config.toml
num_hidden_layers = 13
hidden_size = 128
num_attention_heads = 4
num_key_value_heads = 2
head_dim = 64
intermediate_size = 512
vocab_size = 8192
hidden_act = "squared_relu"
norm = "rmsnorm"
norm_place = "pre"
norm_eps = 1e-05
positions = "rope"
rope_theta = 10000.0
rope_fraction = 1.0
qk_norm = false
attn_scale = 0.125
bias = "none"
tie_word_embeddings = false
parallel_block = false
extras = ["value embeddings", "hashed n-gram embeddings"]
init = "uniform"
init_std_qkv = 0.0311
init_std_o = 0.0
init_std_up = 0.0311
init_std_down = 0.0
optimizer = "muon"
learning_rate = 0.00859
lr_mult_o = 1.5
lr_mult_down = 1.5
beta1 = 0.9
lr_head = 0.0105
max_grad_norm = 2.0
warmup_steps = 200
schedule = "wsd"
decay_fraction = 1.0
decay_shape = "linear"
final_lr_fraction = 0.05
batch_tokens = 32768
max_seq_len = 256
doc_mask = true
z_loss = 1e-05
train_tokens = 141000000
max_steps = 4303
dataset = "wikipedia_en"
Each number is 128 + 32 x the weight over its row's rms, rounded and kept within 0 to 255. Layers, rows and columns count from 0. Numbers have three digits each. The size before them is the row's rms in percent of the matrix's.

# layer 8 attention query, 256x128, rms 0.0877, rows 0-108, columns 0-127
092:095186058103110191163070171124166097128125103137118137114107080125093149172155117135139097107202122104116117167149098184142111131088145132087103078105105132095158098118114175085110128098113184066110117149118135128150084102130133149128107162135133101071088131143066141139091148137159174181106112132123158137101120087068225130172111176176137110152135109049110106124125102134127175080140
100:082183135123126171150127150127116114107118122152083147105082101142129122110129167158171107073128119095085129180113148151144140159145120143072102064162133070102207061140141129088135092088111161108122160114092167065123159133132116135141079144148123093091076145146088103166110220117162166117098132158097140125130085129092166100162169199079151143185101116113149114113126075106198113110095
089:132060112131153109114108121129205155147082073149098124158165176054128119065091082075144101121164167093160167112145133134160092098083141139188119107118120147162097148130135111162141141180115143121069105107174126138103065124162079137139078096114103069146148148138165123110138133082104146162174090117106145190174135104096113140130100111136150100136085083096067123165179164183115131133075
084:154163083133101108107098130168040097095134130117145096189173180158106114127150171152172127129162178182099125094131162132091178143088154156106157150149153123087107142077132142141140131152125089109120109064113142141128140139133168070180147183168154157120158135152116126137162149070129098113142155155109176069131162106108170159029157162106172126174134138143131183095103156164111170189116
077:089193130122166152167172133126137116139180114116080122096178133140083199138110163178146155122082132122071087108113126160141141148134151130105066145092204142089134161100119131074069175050116078129178132176082099118169143133119139118123123077162139113117120064159081150189145163138094103088155136131143106087126140114118168073117152100168138151168126125152127101191119120058146137122121
092:123170142132103128071118122115140070137251138060149113188136141077120113110161143089111133142129123098162148146121167056140121153094135155172110125168166096120123167148109146184160071115123125137092149175098160059112144139158145155093129155131111144156153157170073092143170148159130108143117133124140157118116145166119188180204155101089124111122164151067146163142099156122098129097064
077:156127138122138178129098103149096138151128188135116106118135118113165122151092113156136113177182029089098147166183172130135181174133108137147110097153129139197104147120126146078156100086117183168166150085129152115127125129095121094096140138089101108145107186079145094175093128074192092119097117117132142186223141074146143131120192125109156095170116109095166101202141130130106123128134
089:163167173153130086129124132198191080082163102106162102055095094091104128100158099117101159129158179087097133147095134156155133126134107121079154130104148173107203128162098105162136125173111158125100127140148103052108145123151090148105090091184077098166150115142133105122139158173097199144114134110122181127097118170091080083154065158132130122138144188135083119115117073128095147082121
091:089169107104128127148144077094153202142098105098117131174172148183139126119149133109130173114119044090119133091153153071099120137152146163179102113070091138046131153108092123137160127123192107157122117161174152077188099123083123093123151219119173110118102133176131127162140122138099085141121112151159050137109096119178161145099186097098126146126152122116102171151174146115093148126153
075:118182106124143124104040128126168173133177155167096103088120090140146109144106118137127124119232184066115129136160131125113208131106140137085143113139100143131155147118109105127169130148094156091167089152097139137141127091096122081126116098118098160174154088131130075147096128174141118131148105119108148158177131129186130104147088105109178153184158138152129189114187067098073178097198
103:148135156109141084140141119117093057150179087069059143157096140059165133092075145079117111099177191065174091211100110128090137154088086151178098173105108121140137180102119151156123091118110161137115103147124133091120120142112165157125171141124117197136095144122134152139114106137120171103128139087166132179137120181083118163059070125155120132111114115106171176087136161122112144091124
091:148118065108110109153132138080084098153080101136086189159118118081092116082127151106121165122105121161121127138124129130096141121068151155122120182100128152110181093140139105112120136099157143152101084166116159169193165125134107158136077123170133103128133124149122115144140184158067181180106185158093103081154083084178168186186168110196125113062141100162141174185149181140147146128113
101:111095079151168106130119135159089084134157109104165158154151127158071163131158142105109170126082123120114126087149094179155091119099122155135151066136086138109170066142139145147118174150138079208134107137077152099136153141200110153131090134193141198064167178175165137143137125103162164142180137160078144137131072152176132130080154104062147134128166135152075122129136144088109175104113
102:094142098116170117106087138178136143126145194145137091118171081169097087186160115132109122149122116111129125057136121155145176104085109142123143136149104154143118155143165084101169155119105180150124140178090141061109092118111080135176086133132163118189087127169132107159098171083116166160142096154136113152144159099142172140193165105082126209116146040159066091120146122104190125125136
103:141106092061118099062143086077164128105088125122125142151119087163191090094139175090130118169153131150125141077138143137157218123176139149158084105121164187113225106111159133109099162074183130142078131118127183101162141121162161138097134123110207143066129117148105119122133180152117110159134166144112158139174121143091111162170058112130121132129113163161170115111111104160144128106159
101:174140109097092150076134157118144112127111178131146180101166146195112132186100121113176116077137126074135173140152088183136151100130064119102135098158096111164106142103140122089125142174138128183144136125116160116151101118118120154174077092135146238124087148118149154155109128143097121064216128143085125165150144111126124060111110135091136121163072101131159097076184128121170152165173
091:151104159109110110163151135147163082095127115136132076144093104084123112110182221176118176133136152140187104165184144136209143092123158080129140057136150158148152159153167126148141165197084162170162084104157130158087122123182069124125117085149103079179132131169142140139110154158150086148108165138087138149159138080148151128133104087132128194159148095101069141127123124093129114105087
108:139098250144162179125109108086124179147119112143127073082111152172130115124130126104130121137147127120169077105097147130144148160124130084170150103100145126103171115151125153102105147072126070124059136163177168114114122116135164201121108086162156111105133142126104154148162158084160111152145063111144149169119118157123136092104035098191120136106130169116114133087171182115114183085170
095:127124175161116199130116111143155193131126153115153119129159138150213163139127051127184127154206160109128180134168178149146159124132143100102141132130097131173125104106118112093094100152110189144099138102100121127114161174128126167171086108157102073098108136114164156148167130115124137103111176142118127120072098156087065165219093187193136161137138106174122174122138130145117149109185
098:136062108117113066095176144134111127174180120141141140169164095138107028144117116112104065050122086180158166085122144137137137038084103121093073174105108136049161122124123065114131134147131106146137177089117112101117147168148145136158152215153169154093131179120099191097111116140131167108159112124126095124127110124101137114156110135128108153104083164147133090111128169124156118126125
105:072115148098111110127107128125162111069150117158140147125163162191140099155152121134119115119099145099114080097161170118111131157113209102055154087168141113138119135126100154154112141132149134155097144168174187108174176111148168080148109111156118102150151149191191149151114127108149111122164149124147193072123095197142151078079100112145149089150048167145113091113121075108152183190155
102:195110158133098140099143155155134158142124071114181172139139175150168137134131101087127189185076145146161144103123141114082143115150115140145089151034126118069119134056145124095093105110161107174124162168154136191149103166157088165137132122144110168097068125056139195133128107125094146101094088169138084131095104091151103128162135125118084084066178119134181167125138148149124102130102
111:229077145130093138165147097108099112092095102107161122094118065080132121136160159161126131177140113141125163119129146114115130094131118148109125126147157163073073154149143125187156138077133109089109130177157099142101155100139127079160092146107112097127132137164146111081057230101089061123120117192162123142130195162110187112107117102115075119156188133115148156157136116130150189136151
100:080158146182135117164119120161102146089147178121099147125103112076156099130120134105193179091100127110153139203149153132094074098113133123141158119095159186148093120105082094188122181075152132139114126128126156170163121117150124106136166162087137168093114129204132097170121127043135175167189118095149089115200132087117175150135110151075076132089075133099150138169120126090129119163116
096:146068165183129078142142134108119100130171074105082084123154125123147153117179121097099112112160110167134100156116082106107131095117138145186171172148170089084131153109070193132119129159152187116083154122118133171138109111151118054165123156130134110127124149102115125099150123136101119078091105133139140162083113142069172126064183080073147095139081130115075044150174147136135072098085
104:073119106127124086134145157093151140081171132118077169108160190121117148124128150083156141153080129104127165108177158136098149156089098138136091175067120096111139147113075117203123091106110151133108169094118111104095125117112139156062135120113080193075160134129144170143130086098145109167139086156184098120106055166131194203127115091108132153105154097167198099136128187114098107100112
095:092140103072150117163105115085159107127135148095170060147157186088135125076115119155163106112106140153191131137148139156065095136131132072087148145147144172107143064132133149156091141080122091138085190142127142157172141104190160150138093110168114088150152096103146087142121213107092104150137103105140116034128142133169177071126112150091118147070141103168147148071088147104153135125156
102:166144103102134110089122130172139203091121113195185084109111147097199094127112170141147194153105113091133116186103146059143110124139135100133095134166131154119169084091120128176189132138178165112129149139122205109109158142111140123122124085202127130189114111144111085127129152169105115120132158101206139146077135105117152148081132159106100137174056146124185116110113157118129081146081
095:138123096109056195111129130156236133172087167131106150152108151111127072153194155077137126133094116139125123138122134137132089149204188074179147084141100118174098109061116135090086175161079171127123106125184116098143187106061136093125174153140150081120135158137156097129131132097134118113110111134106122124141107171106140111145135219135125106101151158132123151131142094161126188127141
101:185133130142152128181168106076168148173147193081147125134114098131082166145104161142105133146090139185080186117092100095168110116175071084091145180088136096087134121150157178105102195117131156138162127101133116116135097155159132181126103109143115198132167129117155138158131149147117108146146147171117108104153144114102059150180102139137107163102042144129148068114191104163136085098171
096:116171141163145139122157097156160154117124108145115165082151108102170194139171097121124062091106113125124092150098145151142113108150081104087093164156100139085108144177091159154112119123139128143152057121084132133147152109073170161161128136156186158160140120123151116107192133170033108116103157090162104137135163099076123125081167151110157108137162049084158122165065158185153089174154
107:144145104200080117110158135098138165063113123094176106087127109132115141113115156186109120156102106153101159139094170064166126100121081128121094164147145157118145147135090158208119132094138123136112171146096137079101097153121081172106187089178162119150126155178110113085086097163116144152123081103169107038097175138100127123100144134150123105149122108091144169119071088183107103188070
105:163120126102106048173080171092162113144107091100120140168126077174091116071105106071156105104155105107175143134141171166118133148100120132143083151146105107131096095143141093177139109139184120186055111161222171135148125185179091137108136150094113150112122107182129079110106094069119129168172114114133123139138114131095113071153164127150125086126134094108120143120168143153087108174059
088:130092138112113147154172123146156124083078111136119148067099088171140121159077150174132131096124146154119095073093110154143127111168069077119156094146096170170180124106121115134126196141149101116172168104170136143134141155142091153110091100113135160154125146112139139138117068133173091073231105109113096139092127114213080148140072128109108110118160193194139103138139116078078135080144
072:129096114096087058130122110123112119083135131104165161201135110136145115038116163090142153076135156134148098141138197148099116140142165138172087198162132097130096115118179126167170080101125094159156155144157109133053156184137135170146148187094143166134111155108174125127088125077052139099110127141120109100105126165091148117153150080102109133095102159127183169083129146128140080193129
084:108149163191150126193093097197156146145135100115108084083136180094149100103180087143113087141110135152117129095184102128132101129168107125092126158147111117145124088176132155051142094129082171094146130125099114166119124089043119126154103094143114116174092096108110141179126120126164116106108116093129166195122180137186087168131098147114143180155064122161113105220131084096128156121123
083:104168106152158126131169198095192133145129057155122115084144117125046166106170152175098109184188168119099151132148116141139147181101085089161104110085128151067141088136141114122057128139133169114053090139110114115118086125111143152146122104125166116105153121126092085094142194121117097172170125181167121130085123180139122107167099110135121078133118086058102088144137092142110112086103
092:115079168069120088189062170125132080066164105148121105132089085101121147098169175137157144133159141151087111126091127137077128154148118104196085094109149116137160130131135147139177112115058117112087115115098126155105087083079120113119138118160110089076126104085117099108166192096140105171099108132128134121067066106176144125127070102062129096108125109148127130099174119089039137134142
074:139142150088084141113105106161131187168124118153143147173133106115125135066125096061112113130151115095104135144125179098153109122103187148136150076143099135160142111126100107143184166131156112126151144128096096105051112082130183107149101093116101144118200094129075113195123129193086109084144050184149159191131119087182104083186109087058147170128109127168126106155121141123132095107113
079:122120117142098112103178149057118049094121093161047186128115091099143186150096183121096120116137136144168141160115094108139121116132127096132127142132169124130141162148126093205139187155167167073104092153107081159169172135175125115118093162147152137148141133144181102040153151141084107127138169101128157074134032104092164096124118141187122146114125132125113169110123141135111165143081
081:077158167112121098107112108166105175064124060162144140124103124131139179091178055098107050118131134131134083128124171148091093137178131154088108139138109150129052126156118101137141134172138129146063144111180112085174139118118133084184082159123057131046110161129154144128098138104135115108106124110090149166122110075074093139117138109094150138085128165160148154119134150107170163112205
077:115154082100187154169160163087043139119111063134153149166114084103069123079082154113090201101134169141178112132117111164083139120121104056136089159110146130107134134145179087174111182182157143167081144103158123156187139142165126180121098152162136100123129140109140097119141119153118141196111169132101112087117062100146135145116130182154083163104156095138136151106092164161098104123112
105:140137112134130161130126150083130098088127115110113130115105118127065078101082104148180167105140171019166152132132113144165153155040162137160146171123163113115108101121098128101150135081118108142092154139106154079171146180129119169130152057173147121121089131147115122135095176107116224143189115135160111096190136082186108133173135152172122158105150095129181130090069155126145133145117
084:186131084139091095081107101078182138140112121116162118156158163108118165049184128141142155132128130101110128158101179100087103128182179184147154116121114143098152127112114191152101071106133079121125093143127128188139175085113166071175187161155136122137154158165116082126126142152124108125105105073112099126149139108104108178081080157136156111150124120133122224182195135155165122155119
095:151118117166064103161134134126159090139075142136133171157142126164143119156142117170124169092081129143121167146124112124101098070143110143114184163091085160058138081130112104184132128170152106156130084128190070106191160121126162074081129171111197128130125182179142132102068169136108154185117133178074133154186100126130131140104148161105129182180134131147106148162183151175152150139160
098:211144104125143131125169138130153066164122128131098160120148080113090077118130123139176143141119079149106124092084189185120085112106111045054141172124131076123127142158076135162115100156109177075108098141216155162129134147090087115164129112147102146108144148051093148116133096145156141148045074124122132124125143143141083107106111104166105123119099083128125148124173138146088084145175
092:177153136158161055092169120106123155100179139100134075102190126153142147088159124181093136141121102097140133116098126136126124121122089173173133091152134169094128097180112127181110124154167204073110100126164158172108148145081118145095173109105110134117177095138127125128152097130180117115124087098187091082092121197121117123089062141120113149097057112142101132038100088079118128158137
099:107125124170143174099080115130102082068142143169149131105114080148093150191091163115154119117081092195131117071141086132142109139134119125121054148155116122138114154153104160147147112087127120180154076100078131152090136118117146138091126052126093172119112183090140176183125147097188104162180106171096171174183155103165192123112126109094148116112133178180165117156094142079093113146122
106:233109127149163096085118135175150161127166190161135154123102198076143126151129109098141148138129143109145092167115092174109110165131127087132140212150096117169138085180071123081159117115123113097124102164119135118219108140098073136063153139137141101147097076078111150135152118122195132137108094115183153205152101129121100151127168158150157149137096114146162083132146128095124155134121
108:117156153175150147132123093150163191115112105143143140091093148181107128162076159130158157185124169095139109185163138111129131155125139120156080115110176097144187144121108086088163077134134094123157136167154171088150103174104134099097187116120107149091196141168091110095118115145101070092109160101174141124105189112042118104127132134159120074089126179074156109117115134084099163048123
128:123126147141189109129145129148105151166144149149137121128150180207088135144115059088125107140124148113142133104198090193164133110144153128172157184119080051138142170089107111049117095171126124091113156127087169106178091129146168189100128152152157127100106097098112165148135163131105114133148141129083118165103124174091141149086224136109168092117120173143175141069160140117133121113081
102:115135130118143173210137160101112120114175135123164193112122089126103152170083119165135107170098116110155120099185176136140162122170102078131140084087184152168129113098135121142123137121106130142084139204076137091142185097182117081171050150118122097149159165175154121107119151156114140128180093115159173172182127174152125141129140152132129148086161145132061196128150086097071146140154
111:141105139114120110083099128157104111171073080097052090126145157120152163088108107138148136167145130133162165184170064144152170103190105129129054126153106159211076151103121137068170136152080122126120086143133125125129075150069145227099097143137144133166091142072145135141134142099163111090085089130097128179162137114124118165124123119147109187161111080141136094101135165110156119158104
115:094086135137147130139158140136120116141098114116175130168146081091133082148125114119146115154183179095082135084136122153168154209117123148064170113118126190122114109136097144187122189148201110212165121099169143137196174154203099091152130102103137117092157141138119161117069110117151088079115129181152190107102122196104096120117145136140102161085170117127136112168149087114121155126106
115:155142175143109135103117075104156170129131115086091132179053144093108108104176139119103149067111021142147138120142125071114167123098126137135118120144120127130118107139132159131123155117118117086140080091123130088211129183069090169127119189131148123144194144088132095142113092178146134115040111090122118122095156124114130120175148105196159162125111110128063149150077113149177136144072
096:138157094145184147129127160092110155148111099139094119119099132135123162091146150138073249107135135144161156140144105150141121064137167150133129114126097152141092150093117148136093115175084144081083116163088138125118107123114102068156172189128071158146089068230128081139178149095138154193127148134184099103120119182138128164113135158138113110095108135176113114092061115122111086156105
111:116149174155111157115136106138090090156104122140202185137075173155143094157130086157115054137156160112096058093151124138081095185158110124147178145104134055121155149117119110149156155093119156108093149083149165110110126090101154114091082140130111147109119097099143166095114125098092120143153104166115149158144113124081211118080093190118106166107168132073056057117104111133104094116161
105:144093146153105129082154179167155132091117163135167111119087141080128171092087101121128184135145133168133107153074172112136112112122135140127070080188129123118141102133178099162133115158091115083148123179194133184196130131067130143121200134101167151084103164147121081131194130084181142218132109101132098076137132170119143124143122106113159112137108134177122208160087092128137139149104
111:190184129115106115116102122085099106121106189113191075145113062129150125121101120134203149095073157156158115117104113174154118163109092086143141111108099128078121161153138177113209175096156096171128115170124140150176102118182118169123116090169086131155116120141156135159122123078156136152151148217111176180134116079158141159162132135112133118104118095045114118126142155118179156090106
114:143084148152159134099104106166121135166161131102086162099099130118136124139120134103154106148128087202163153111162102176139123118126126115120118144153076066157126107094118096052119080153106128108139163105120118085103149133138078220077160140091131104183109112106091163148133161149096079194150137150095157159099121132165134126165133091177128076122144090096113149150120210099128034055133
101:114115084096170164124161136182158109066131100087104139159113089141142159160108135145162116126120146108117079152093094105108160050157086137128136156172136107065146121135106103064134154096098106127147127119094074148169144111125147170130178184114136127112121133122148149077147099115181152101186145158137170145126140131110086141209159143142102037067162129142070130212083096132185128130113
116:078155137139075125146142120106052101158106140136077181099093132175177170141119165104193066117112111112130096126185095108110077154088086123188160140110083078127123177126077148136147157180155130150144112135147130118103101134115195153133130150111143175081093141103101171139080101110143111084169170104149112156094091147106139095083128204134169140183073165090139141144124091091106141097103
095:085099175129187179169158160187089086121154113143137116161107082090190050171147146158072118128102172153090158159127166091100140134179105117161147141127114100137165166139113121107173145128101146071097092172087185120088129111135143135083097165114107150102115107126097144099134139081147170040115110153102106185111077125110145095184147066093129135119145127089134098145106166104072125113133
104:148102101095127124110070157203110156128168117117126172177137101112105135146140099128175162125121132121123107160152148090091161142162115144127162167135104120117154124131125156078124129135183181114113128123094165108048101161121063156100135072115123089077167126120109150148098109105159146146079053117100111148061094144189103167192075148127143158084081155093165089154149084112056180154096
080:106139137135131150105104163155149149137115097136064102103119093124065205117101131103137213130104131184116118128104159129162127106067117064151104116140131133094163117130140198121121165184142143114115152167103135092078069112071111104098137080141158178186141166155138144116129167110047105118160157132136135178138126076187123129161061113151145052087099180125139161106131117078135143128129
086:083183152168091158162151098147115120170143088136105125147090165114072139108118153126111126171080123120111097101084071115174098115137091161145124120136117162138186123127131126155146117161081085094155131106110146148086151126043133160147088101144147139106167171079129140102124180185123135083141137174122131177223102121186149103154149189079118112113167128126118061113119075128168170160194
102:130113136135080143159116201165198087139113134136113126112139142129164141128132095102156099087141131145200102108113150129167137105131143090143181152108132158112067081121124144175093138072131119090091115102179166086150113162100163100160106061071210083119159211161154129099183072089110129159080156094134136116125124138090143115178066088179117122129135164153089158112126144128103171145125
102:127171131140097082136117101184140117157069099102145131144122186105140159095124170156091136098118149110076129098171139136143177142164135206139126117157098169153116154090124138106085141129113147155157134110111147148086097078174117164107159176133122098173145041119169107137127118115187061123132087167119044120104168105206128156092142148098109126136153114108164153086145167101156046113081
100:146134106105146126134090147132122147079143087129129105086114108106101133195194144136188160108109180160122128149133094112080108154167149168169115099106104072105159122107087126088197125082082089146115121110097131134077132111184148118097127132136081130130065042106122108085094126149145166146128139147132136165124188145103114151122131194123168098185092067069151087155206097116115154124177
093:083103106108121100077105156112138079139166074129121116158089162163093119097191156147172092100113153156103113147129128086126122125087131115074089125145116148110111177136124096147118093129167135135116069166095047126093114090102099194133161132139148178138108052103197115091110170109123146170112106167165140107163117123204137091090181128140124146135168132097166154066088086092092108146063
110:194137111107125169123077142159143205156129157159150080111114132113122144157073107125085102184134095138124136073074156131175069109182121121072129123131139135135143163138143113110084146100143197130128135165093103157113208160076064132093152082065115103080127100142122145173100102099182189113162117145145159164087135107152101125098119093145138158132060146174127177151103114137126079125150
096:065153123169081110163158128163154047126139134107114117148155122131117133091141080133110145126167154159099119144170140117121142145066081119172079177138143179128176118166096146198118056186080131077133129130099115117128078113150110130126068093145123129087127154153158157093184125162050141134140123161172172137156087115142107106165111161118078097091128142138124071188171084083120157094151
105:097111142074181124091083150064143182096182083114106106153089075126141150122068109107088131081123105107124121171114124122111192111170137148072132093077106118158095177131127176101129141144152130074174095176138125112090135128108173104111167163159107158131104149129123079145098049140090201146118097144146100141069134097073176170129120123157126125143118118102090164204154102138078122127131
103:100114102196147141083142164149213079140146151142154119141133091118120119166119111129094142111176118102075109098160162152132100169145142105124073147120149153106212085114140073134063202165130154143134136136142073123137132140112088109121111140127166111108124146107090150194128137174104123124097166089157188111103164125133104078153117142130117169055154090174121118164106072109109194106204
101:140102126095144130163119162126128113144153110109123089192157133116095100182163081149154111079174118144169099139160129143086074113141157089081198097090125131150086175084132110181123115076110137174153114156097089131078092107148126089179159172076125158098110126080147133100176131096116124113089119107119110186162147224111143157117166110062119128084131180124153162106153149091132192177118
109:146151142074061079131108140124110134148076091089102216157155106121145135130115173115122141206178145136143168135163122122119185123128127140132108132109143130138150171143144144161102201115144189120089094084106157160162101088138173139096185137141111161127154169130086115118131139161117080166170177127093090115068132119109178197093105119176145133168130167090163103125150172185093087087097
104:123149078142158108117134087116193133176157133140092142132153078152093129179149139126084187143124151149113088108139139123145128125088120108128062138190139136130122170196121118123080097111082126115104092161161141073123103098090073147130152159098112140139124146153114137068169079099103119165109089040096141128180094165221057173125120138161140129124090151147162138077088129134165127191117
100:100181108136142186089091176144181158096158134071116085176154102138119092119164116129110147076162133126106204137108137139161129134154147136147058090098094140107116105147157129126089179118143147153120123070072109139086142113163131169149164119119124104119132150190136109142133174121166085184172125119120127102116138136066112112173106130087175148062061110105130082074160172090087208130141
110:184127139170106089137093107116151134095103116158136159092128201102097123132145123099099031165118090165124151121114118157112169106084158159084161190151108054065151075048126129055139142128155118133102112116141162188111127125151127181097104153196108098108163132081112109118123174140117179180112130104140071112140079149167140094136138158162108106120113114164103133185129161140118104099106
096:109079167108130124108128119159141121115149143151144127120111171170191154143053080086159076099120166142115120106132111169149200111141162145084107120148112140152120117087145137063093107168111161140110166143128137097151097122109088171122114054086116151125031096123121139099161140127124158117147087116156177119162153138105152039127120158080150168096097051143114091123152130067191119096170
106:086118159142136102112157115160147101121118163138076074055145173097129092121203124104110098168183140121166095145160081109162143119042114132130101132145168128102144130187130132101162117153109099099148106140090131148103117119107039108132145118213170155100190123102133174131134139113116167099108095080130118171112188123110101176125128078155112159096153146138131223127063140094129143121133
095:160109120182123125104103140171130166128061152116147095160180118158101132214163109181096093116136132122157109097096155134135099168111097107117128147088085141129100086139142135171153155085094075150122091102110133093107126119159109071196131098133095133097105150096115128110132178087152116122124100131166177147196175182022113151097206097134110173155114128115141119116118121069125154109189
109:119139125172094119091097150170160126118189194145146105115126129135178141180144092123120076158161148134115150143136170167183118200072121102089104160146135191157161121114144127179127097134123150100143138123071183100109158144137136122180105140136124153171128143099169115168084177155112166100163141174098072108164079164140127144160090135154196134124187157104098189160116184175075094118159
115:184109143105077130129186114102102106093085099172196153144113126140120064115090098113149127111121127158106120142157080134121111103108091164107189148110103144080177168166126099119107124107113160174114082076089156118107120139081197174123157176149181193150157138136118198135124135109155108133104140155142176152185194076124136116165085118131100189155144180100121110128169177121080122136170
104:110122126115103126110203060098194112146157121088106182170144126112136096138154197078105142084127111138094108076138093109162093150199142119116103141158156092112170132148121084143171170072173161131132128068121144103058139118161150121163058177171150171086116108164086168148135139105138036161134135110131131113172129116149118110083163151135125094072149150091140160121148106093109140101116
105:130104060142130117124136125083109132115107161172184099158171146125144132127205071161139107125120078163108071138161077102118132135104105147068113152132151134041144114122118129100081134151127129188127156128160058120105113121145141062120074167134100099140125154115108151103137134155171134117177175071077139146101071098163140078147127149090154138091116143148135088069099138071101208081118
097:121179153117172115130095107106136092098155177105076138130112040178111126094138155178092122114153050102071164141141181069159110150155106116114160144143104130106123103092144158158153169087132110099136113130109129150147131164116134110145092116063142152110092081136151163104061138159118094056123132174164148240131182160129120092091155145084110064174145122129157102109136131131132117123098
116:154129172170060107178126176127133147167126132135128164117127191063099102124176137161130140160119103097180094119108133125109188150130101144182080127100139144159132136091155113185136149163127123104116126168146110123140127124090162109099081139110137075152112163162189130114133173199048105087143112115098140102131117070156158091142142246145132130109122132106103133130185140145195187149140
094:090108116132114137122119068108132140090200099207173114078083122079178113100086130143110112116118112113118092184166073170102152130132167148200138200148118134145116119146120132129099166149133135113109137135139108209170064121114058102140152129117205164143145125105090147105149157167179120108135087120083134050088176117106127138141173165155124127129149105110110077093136151191103115120126
099:123126115175153140144195097077122120105113152105120177074116194140131093143141181103056135091126131089100149165161092164107179142143087115095124153087072162129163142158167134110110106131089142107102139072122111135161126099102148160072115131153108136123074182153123066104146112110078156093123167090124127127172121137129071141129085066139141153135130164115043148169179170100070109095072
115:126127197166200117160120126101076196129085156083165092142117136139142141129144081153134119116094105144160094185109171148141144099154040185165191142144136159150106161111109145148094133180181121065165112152140107138072099142093171121130116161066179122149197068097122077111111132137132107148149102095113096110113108139158181095141151151141140112125129190145130100080087121112165166125117
099:123121057111197112123057178062101159076140127116173179124083119186143144098126139148199123146131150134152094160139085064118072145182168154157160138100083133150101093143163151129110119132106092080110127133128145150137141104105128108178190119185122193131137142113168122116174106128131117124126124110076149140131186155077109114117132137090131093125097198099124109149193162146108131203126
110:073072098079115137094168146124093155151151112163116121101126142151147136147162157138174153123137097066090149189165198132124143108128179075157158106179155108169124097121157137124147150171080116078133100142126067097167133093122070110158145134133169149099130188099117142168153155077169134059095095138147097096140065075138127102135126109138119173139147191160090162125189130134198108163132
117:130075176110103142175125168119067084134191201143144116108145144110138172185106161156103096173174103128107181118122170159114076134170196106080113183073151155151094105135119131187166188132174147122143118107127178109132117088113165133106084084092116169131110160106115148147142165171112082077088166169133087186086152145149153111145133122160141138149107171151115128115080134105115074137111
113:184047122167087109094134126104158110101090103083107158128151136137111144140152130103150143083167183168130155101139193123092106144166183147097145120167120137093107091131089132197094137156136166141137154127135119091064162088058163112071131116149070193126138160114191163165142114131081148089146138117112110113084117155118120078170082135111081142111085064132150105102070143143151108177108
113:168178150164086162148156152136080146135073069097161051109088128178104163108146126128039131096100114112091154097101159135172131089106111176152155147166120191161094108151140115116167075142175139121140149108162107157141108086075117128152141148112184161078205132154104137122106111103147085121156148107090114113145115127192101141154177120122136119123106164091124148108126042077119161162098
117:121082118088162094123154158133127130122123129128136156174123141150142098165090105086117099077156144173150162088194169173121113115142135143118153144074108113151100118107103148139099132070178068193115133083207119101160121151149161088124144135072124158123166152174125115132121070081074103154110126088126177053096130184114117110134105098147070218152146150138157193154087129157138155141159
097:089126164147161128125100167166108129129173137136177118153139080134155143157189055137096137086038146139169085134168122130176147175153102118115155162125130079116173164140105192178164149147146102104141123150091189131204129145083111085171151136116106095186104172135119189150141114117139120149147120102104148161129139109137205135126097132102130109044155183095163111118161106107149122101175
098:167073103096135074175120125177110144074186102119105120136169176152137146113120168121183113144146153125122119104080151150092125102181148121148191158155098122128108164128151100119144113054166082178095139094201120072124135141165138117040171168106141134145121101161122051130125066127090156138133153071122111073093141155126126127115119158147133158196100102120138163128099123179079146168118
099:096176183164144151136136148133066124155111111120114058130112141104099149144128098092141126226132107148085107133114142096134100159122117113113178138114141115175137144122139101117128117153080211124194130135096117092126149121060084181105143073112170123108122171064094163163140175170145114097081129156115127235129166123099093116115100159097135142080185129138089088157158097167113126104147
106:078109134148184151115102203159164131148169106115060128126087082120142121066145141154141118116135117091106131133135158153144094157196128101144124097064099144117132115135068126175158130081121177095129115138087122131100189100120154152120084146075160074107127072129083139110102191115119104091121144098116118091103179140067098170172104227111104154161121142111129143097111115196119120077125
099:098135171133127103157185145073165129121128192148105128166069166171066152141132129135100153206140063120088090161078069150133128157076112131149133177159165123119104138204152114083124156169089148095159064107150103132118117135080102108139120109170134166165139111103122158131168159168111136160129122167113138130165078088181140131193131144168097156090144138132130138145103077048130093148113
100:059141102127084155117115067156126126128063129111139095186163114093177150142158119122044070057123075107142162134151101114131112098162155145175110128102170112115122076113112104110124111117119041093146147142113066134086141125167124125125128129092097145105085085142127145128187104167074130142114110092135154101143091106153112098103156127094115168102226098148100127148113103124221144124125
105:147115149097113087168156112109135072119026062169159181094107095135073188169148124100146141123113185119168143147133123129111085106091149145158128129105142130120169142137153114098118089140171167093038107126156132175147087139104148167161083142119147103126109127134118112063170136108128109106135149081095139084096111162109081114201117159145090121149113111175110125116079170216147142139090
110:212067107100170104082099126170130083055106108099120130179169114147121124104165073155108166147158096076162173143104128135123150131094138112151129158150108136175129159108160142110082157120077219133084176087085155149127127162192103161114192135100117117113164174143104114132119143131099095093175084111114132121082191109108121127071074116106123093131157091140073161171129133130137114137148
101:161123099133120154103145149077167123048067064144071210091117138093054084099096152104102150124062096157148136175123153111112108105126183088158083172146150096114115129084084115072141181162168120168083118092180163121104084154155160133118136124171124114113101161128078100086117154123105127147118156136148091109130128088106131104169120105137094074114146120176128129173110142184128131101085
104:135179110150102111125077150140124073106143123110082128138176073107114097119157076093164139119132107095072132109115134123104099141073196125111116139152200106131152112098143041112127066137097108180194117132140139154082127129143070161100156119132119145142108118144064169135073061142123132169125092135093176131154207113137129084084106115108118153154228122124125124169144158143134138178119
097:199122145142119102118170149101090188134166079179181122120131098120137134122126102169146133107104112113144077144156152097041089094142156210137136113158097117093149155173163097154149158115052146122111131117133114149107174105133129125148100088169149124183175119111113068141120086106098133132098137081131122115140147127153112128034095118107112143176205064123102159166154177095133114187143
110:137173123120060113184143104076115112089118110118154138150141119124088127119112163182110098095130063166154118126088154147058123087134104166109084113118133109108160128088114094182131102141091136186138153164145174086123088178124121061101092113090135116167148095064147087083151134132169154148094099153124140147111066181140152098110158075078151126101132159092146178216176093160116157120141